Weights of a small GPT-style language model, trained from scratch on English Wikipedia.
Size: 15 layers, width 256, 2 heads of 128, MLP 1024 tanh GELU, vocabulary 8192, 14.1M parameters.
Architecture: biases, tied embeddings.
Training: a variant of SOAP for these matrices, 907M tokens, 3460 steps.
Each number is 500 + 50 x the weight over its row's rms, rounded and kept within 0 to 999. Layers, rows and columns count from 0. Numbers have three digits each. The size before them is the row's rms in percent of the matrix's.

# v: layer 10 attention value, 256x256, rms 0.137, rows 238-255, columns 128-255
# o: layer 10 attention output (transposed), 256x256, rms 0.107, rows 238-255, columns 128-255
# up: layer 10 MLP up, 1024x256, rms 0.147, rows 0-6, columns 128-255
# down: layer 10 MLP down (transposed), 1024x256, rms 0.138, rows 0-5, columns 128-255
v238 096:549480555525440576541594452449530476481474463446506464562448473481421622508473507490479449387532468541464447497466575519472414563467582480494545516435577420518467433474490512520444552460451403526455498557402543526633582436457493439411609542595547419627510517524583555519475473461532488406533544514518507497467440498567456560532363492496632589575525469481509499465450527531564581473414
o238 102:428534580481539426483429584564496554550593409532457475518536550537505472605483467444530444471502538506503558456478563517520492506423458494489464536402429502461470421537552442431577532494448551545524509503469402542478382520501548498485398502397527626507463483522514498508492431512590454490493498488466482567510515485449502484501457481390438472495533495515518484488553464520566582450565
v239 103:558425558565472511466560500621438450491492473563559419515466551398638506521517563404494539539504466539471515522533485410508507535543438465543443443454538451550442539445533460518555538430497436399463468508598451443549448535529480491450532618438498517495402454466592464481464517549504480551522544472478474431481545519539447451433529498479493535526564527556452486538451467521490602492461
o239 104:580476380434497495580452449574443458532525505510469624404581539528460409507499471476512447394553427529448531514527570570520539412470515451498457471481481544527488536537516582466444479497477487557535468590498507457507574463445455512496456488440405544522537523510561500499526513528534514514556475531549502534481490475474534598473553506572506471415441453460525570605521572528525514526448
v240 099:500520493527440493481544459549385535468400492529486518585486457420580461540518576613581498511494550455478594525507490590513464598522538465532541433568499552482402510466467470400547588396426497545448415415504576428484587420491453482544511414529576500543490592465466492436553513462476577454445592484500506503518611453531497560419529497434453533501445516475559517522607519553490426532498
o240 099:461491510533604515428479441533572551451473422387554491571427552553537476534522456424479471498505505531501520530571476406529436539434610541560479515466503489561624520494581398490463531495521498588582526542605562447522445534486504456434492473515537475439411532563520505513459475578488541547572559538507499460487400587434496503535427521477552598530540508520541501395474385432536528562491
v241 103:505539444520479518459590590508523562525549480504471513496509369446456505509600543515458431533424590525508588434517517497553569399542493459508442620547544538527561521529452589432485586506429481509466537436491486568482465519563613523495517498528465486435463488519495547550449486495435482509511495479520522573467505582524446534524462541474524554467521538470572536506382393496557495615467
o241 106:527459507448428545470450510510426477569572466459580472553460481453470475492445403501488537512483415478570497501536558468480519534511517589464494485542494463464537446492505612545491440583498535420548585538528596546445513500506511529559478525516554666545446581397546480499466457478533574526452566509549572376518497496480609376469499483501463511489547524541503509512489493475484506462480
v242 106:584401586412555470479616578476436513488512555545521525531487343491446513472435523553427549507485449562490452491495513545443424478472595489491520456541488430489545472431544447507533488479466484515516460512496491508440419539448520514514430421461450394598517561483464450579410558464544499552580542512476632462443510462513557517472470517537429549448543525516573551607525554505462427544442
o242 107:507487519564548518479507405460554530535558510482503584495495557562529609403461644446491420554479565434417535465482464457473518566507351444501427548504486483507434514506432404441599534508485580503497571526427532517499555455622566475491438501489530521516499576429580502441533473496435512498451503471494578490494465597374527441409475559495520470521512458569517510522505508494457409473552
v243 100:571441407536459498491503469537443417495515449486564620428583543466534566508475433531511393442601524582534452501492502392479579596511535526473472495585532439574533485587516464560464552521454628501582496564451478544527510607561425412532483464511487574525546591461519518510548537497537600534497520490477486499511437477412478566512490521535519473472478480626363506480516433533444461492505
o243 101:493508448431500543449557455580555599496495515459467394502471508423542430506461462530471467440449468496404454581463541564526456486616530443453499486514460476525434548516578472477543445588656494518478462423575509588391509490468606454469501545509482497461522544544485508558449498509478498476535474479481536564471467508514548491546489496566553480401519447487424552514533527567427496529484
v244 096:516423512450549452612504468488522379503533513444490500520508455497454507401418472497488463501532536529478530481404486415474511530536480526451567469483490491511492604514533498471505459507550519442503371464603461442428482413485522419447475406489538572482501533562594531461502485450502511514630503599530422505527548580499534500524514547486452553541554565476499490486452502418515466474465
o244 100:525503501473479552571436496581541600501471491417574517437489518462434481572534456511526532477565424497418595482544501488454464533515604502555494508486494453476517479458523590464523510471458494504403499569467494505505458480435475460451504462479470401527525506487510546563501537512542496544383500533502530549508418456541506490376525413431574487492565565502453430515540364495416526549562
v245 103:455552548471545465486459497530590435456593563417407467524465481564475510471507473522507423498504483451546521428419588436423515422552534544466579497574512461411588470488538518551535504487473480511492541566478528564420471538457424513513463507501511476482490523472531505539525485484420503471461508545535527443455534476489538518358548524491563456535582535459475409523504465466528436474508
o245 106:441517473553449437469446566521453461522484514564561492514589500573469469501418497596492447528398524558459506555403432559530557449460568528542453589478492551576455520562499534421451529489564531558537487473373475555480633504535527620587446512520507486515396526500493458474565479474524466467483574468478530500547503562522348490470513493534482521503472510517472491535501453532544473568443
v246 103:538571497493494541483426551478517544441535554591498435468447441508445425479514500502514522386531527522458498510523568499476510427481473609459448482499565514515387520539497516549522470428629459484495510558408554468384451506511507455536537418489507556404489520565529493504523523576541516521476476490501458452530568494487580431434496576522493487565528513560491465527472493518556488504493
o246 105:489485502498452486540508495465512528518540490475523461542539488486399545543593493508442382521497453547402389527488501494552445563530448457498509462425568622508508502560503459459576420522479486515501444531536412486487530472488521452479561493437513464490482528512447457463589597468424456492527577578454488524547506440521485462430490449454547498452500495549491576499560474473579486468432
v247 104:479559593490522642484491502473578545381509458469521563384500533499450549531570512396532480456436450496494532416451478524590508529593536476468580430430511524476505528504451437491423545422445447475513505521643482530565581543464476549465488479565442521471579539578449523496487454504495465512525501460447514489520535570556587520480560500598615476497575462550521521470430506452515467397458
o247 108:559480467508444490463551526547481535503481499553459478490572538417538446484484471551530602451546513499476549538498450469514496494553445525562601472548463484478513396577472560481405575518449469514513465545481519565481493489498527534510486547471523455484470424447525555509540521428510544494435519468456520447509429484385461607568561493472435542412499593484522511517497504496517499470406
v248 097:453571475578462423533544553529554553502549428465499546450501560441416518493594472552441436480545455485560496434523551485425465528511494485510597547486496535495507522507485522561427479535449607434466522514580418387506459496458559507461526547556530453510502507441429473613532515536537560499523478501603544531516525435417563460469592554533482528434488552418546457408425552528561530564472
o248 099:457481554461398599520479637510516527450540403481491524445492462576597489535486469523593465468533472609492465508492453504586507457441509479548356459507470518538395532535567492503531427444530515503470585489397500596499513513562423479481512446520446401479578513583439508426454396474575512557449490510556540554554574447441460537539474361448529438454525543454529518565507470501424380415456
v249 103:382586567516530529474472469402455484458471470537531518530426591485541510402426556455498496526492495562520541454478458514584546498529444482470484435480522459531540435424485476579475484473499489439593399475527575553423475492382469536419536499437632572411470514530452490558466433518440539575474471566414492498524481494434401375481409486490416589572477410534608490452518508512528567450420
o249 105:483517433521552463534586566463513526484504497449461527505637477566406426547516435537502526499538469566394509465535617450488434494513466529648519575529453560519642539564466489496521461583476557482492437492488568486437511436569447536489502396521449484457528470451543437465484476487479528530492482401590515451390527455582489546446539457508549467467515564445495596477549529491495580571489
v250 101:488612537592461511548553582458561574395395516448448544503507431564534459467443437490531494498535537443456514525535476604477453575435553425487495502554468475555553451486566495426486428409482451433580494503541510460469491454538424462435470478502522546426548492575568508472510457460480513531496409521505480529464544462375479466466457517453552504572470493522525458447477484464485570509537
o250 103:480498554485561465421435515555438578447510447618514593563555481530373560543533520532547467500515497490548479468427592525486478576551543505539559507495509521539623527511598445500437569516557516548416506431444570465427492497507522472607491434471452448489442484540478452434493502552487490442526453415530483550503500497395436513474470459575522485564551448501551548441518480437571554497503
v251 104:535504497451404601523393502496530473668490541469466477439487554512439593580492483563535454555482453626473469488511570541420431486532504540494588459507500415627566497573487482422412591512527508402468531427514457469520505446514498507441518491531449470572558542482496440502487544550492532581459457483528546471537536451490423579517505604508516538468471572531433535528535589413496518420595
o251 112:489615413509460520524429580477539540447489500585421484527486493402541512490613501438472474441589525483492458536557495520449547521490416568469456457551466431481545524449465430514504447448528493508560565612489561453518581533512544504510558517430451458465531442391448576511466442418579596484521523528547492497421446537433491466487458514488540519506640457528545543541527435544546453536462
v252 101:532557436523518453530517505500450573499471484551502470463536541458455573545527480471520501559489523494456454517454457496480628431529469458326373420603530450539486494516445566401506543520578562436557491446502536448484463508471539515492569451585542436588488463502611438508555518627448577473423521389430425527530453466481492561464456541434441425527436508428592525493493498459583478513561
o252 101:480531479600449515506504566506517412491426409566450490478498407548472477512446501482458544400490486503496473481612607527468437526519504495496459563568516469577590439499556500529519372466510529562525534551518523477485451550560532548517541479459504526416518570422496485462392513450556519440524580580401498566467500437609483508426529575504447508454627520572509539497430517573475500584495
v253 105:434485535454458618580581434497550476532447530535430540408532439543514418563484488600484463498561513487482541466537506531490430400548541464522483518428509454549486479474489557540594452526429506536453580538377538496432517510491572524518465563524542624477540545565559431475604444494535524525574494453494525392511543586498538480451498470417535458496508529449504459429479393622519534558559
o253 104:512391490555573473471436510435525574477488532487507536577547576438455554543605495442455603497458423510593525507462565537630522515447476443487492624435446538443484517624509567489461491427471481464513497486531557486516421425445472398511432514554481373401458522481537481550505533483458504492438468488581520638467469563551574471518568498446481642482573500530504500526431562468575530456493
v254 106:389484506421408530496486487464549537561594493528438516513497513480504522554414538565503414514407509497503506555602520400526432504483507448597533496497470489460434607452563407545475439485579488422481508516573513509529442563555490508483502420430502555421564496565488491520540492479559481586537555486586517463383481494581533553541490512541457473502469469569542427532496438508499554491520
o254 110:549471510524510472489506412519447558480502501449455443439502529481557604597549513424460422509489506410477504536567484624598471432486559578528498497518565430466512509444502495493528500537497581433526489532511534485462554525454459439590456520516455504476507451405539529441452462442503367511503466480422508564479612451393509446489489552557520480485444548440468549471540513518435502583527
v255 104:536436513444529548434542545456463465475502476441505493518457617580505598559541465472455544474524499402578461465487507438527552503511514578552459463585581443567483501478532529542538526587445462556499408460539415495525521489549534505480555501447553589467565447444450456468409445423476527553400470541621630625545535477335473488536495457437535488498626550515526498471557419518546453477475
o255 107:517498427622469520601476460515543601543490533453566512478506467434489501431503482565477484443475510548475442565400425537422488435468554468490434525502463459494573446516558470438523535465531628459399522484565496541441548502536466574557429496441445556534522467488550465564499654421516600519538443492472462482479476435473505510536504428411538481491364467467499439449530513461510553437531
up0 100:446472407521371500523469418462474529459561474515449473483519499518428541579509499503455506560479554525423491475506517502509430570516451507514511560454568484590472483624431580484550526540532523518502542469583509584490500444517510477472534495592434506419550485447472555570532499518541458477559517482532485508420522621474421494447490472453509565482438485401438509590458456585472380603459
down0 098:419468430576587415538472492452404505588553501501474538447476405501436499485539634495476564478538459590525456483460531598478505509452501474407461618449512428413408477540476498475462481486508557510460476509429458411534489435571498437596516486489568601424473451535631517436501505470538459534508501463598500509533462515491413484455493572503546529465516491457475586507479592452572514523488
up1 105:516551523463593620506413578528498413540507497573568519474505533488469494516519578584505450520497565542473563478540516565542482515505497528453445486412594432407511556465520559498461541545519580517571513436520517511467455583490504469527556491558450541521466545553494566492502547545468535517495422433505485546454505463577513561464472539501431467501553525468532490432453485487495445564574
down1 103:446466453471521493497544487463524503499568544531507491412612529490491423539495523492566569500508525541447524462547504470497547545493547490496592394540446479499475491496611473536508591394539515471532499561447454458460528441584467510459479512488475459495542560491486506407556529548564520489568469445455537543568539565385551436531422607586544488482523496654536539433529506424493519475491
up2 101:381518565538546483575542497484451501493496591370515479479525481508497584535527472548465461460515482531504540555499418596506506560383505461539531417607484549581429437452550596568517472486552526480551495430481492530463480487454528472563457541459493545464520489445526514454440470434395447466534487551474455464490505519527556473491417524595455481436576530428456506425436494428574516513586
down2 102:534543498556419569441548555526441481478520551557516529516458472473470490554560456488493482403571496505539572512590460476540502529463522503627535467592635502586467428472481462438507478420424565415507600445434457565521479481442631548446505464437547507559408487521455497432490464544532574473540480439567537478538537483416479552527470505547535618476466523426501461568440431551500514626470
up3 097:451414549490479478567440471531544497415616463540501552506467465486567454457522430491459566625493561529382434436373496522518517505457546590426474360553523571531433510528445588558544451475465530535525443420475444538556479439522507547481491546473546496436441472495442529519541488423573459481438467433500436481425524484467453468529588433506454480473540481500507553399487528373436607536508
down3 094:581505510564490486511517529482566525481472467559521478517508506499484542508521524542490540462492463531488524570508447481480378510416530395436490548469551504463470503398464590587498558524588608453521524493442471472539543556420547545471567620479422475534503493619475584469407615560502553484619553520570443445507511452539568506463474497541519496572502581493444493490555525511489515480498
up4 094:479378536506518506399478425364558538436518539516514458431501491446633518498539428537463512574497511479488374468536491438496514545492453453519549485515539577482489520545439514522569551553494486532569485518603475593543622467510538551505456428536488507454533475414488541426480440511524431474535508431494488428571481541580496427495501498508504511454507437497532550547595477422433551614469
down4 100:493489502431520597565430557465385458443513549483469503590534517496498583503480555408536600498428488491490521557467531635447469507594534512475450509493500492540491542535507523493472527531516428449452494445459537525443560409481506520487466506479518465535402389373456534498511511554535418441556475513516580458590605523470528525511484496446575503555405439515447497533535516539532501479491
up5 099:464486480565485503518435531490445479529500562468476474489531511541429555458644464464484458591473488553542564556555526428530464527505457490488534567494513548493461484530493428443444461473535477462608460481470455516522521519454566466471368550476559391416464579526525437466546491423352543587550544486576425529469416572538373545469516428470539524573473468457343474492497524580608447468446
down5 096:484487498499438512509512499413568480492456490459461482478471460499506522441471581450467461523487548535444495458483603510512579390455491534513525476549463440432540566473643550473445602533415446521502461512475526487480496548491495493529610537603500477583477493499504594553523499443563440463530519487576572472478495505476412502521486472534553478486545552521557554445548500483447531480434
up6 094:506539501542481465517498490571412479530552548592465491485512446520544518483472486455451499543510456574566451437605462557494561440459540480542501496517600454442519556413459431423542483509513538499522537452523459464461509477514415590533514506559487485443441452472470520541469481491469526384556553491531558457480511482511495477541500491542457553538534516514549457517522572478475437516528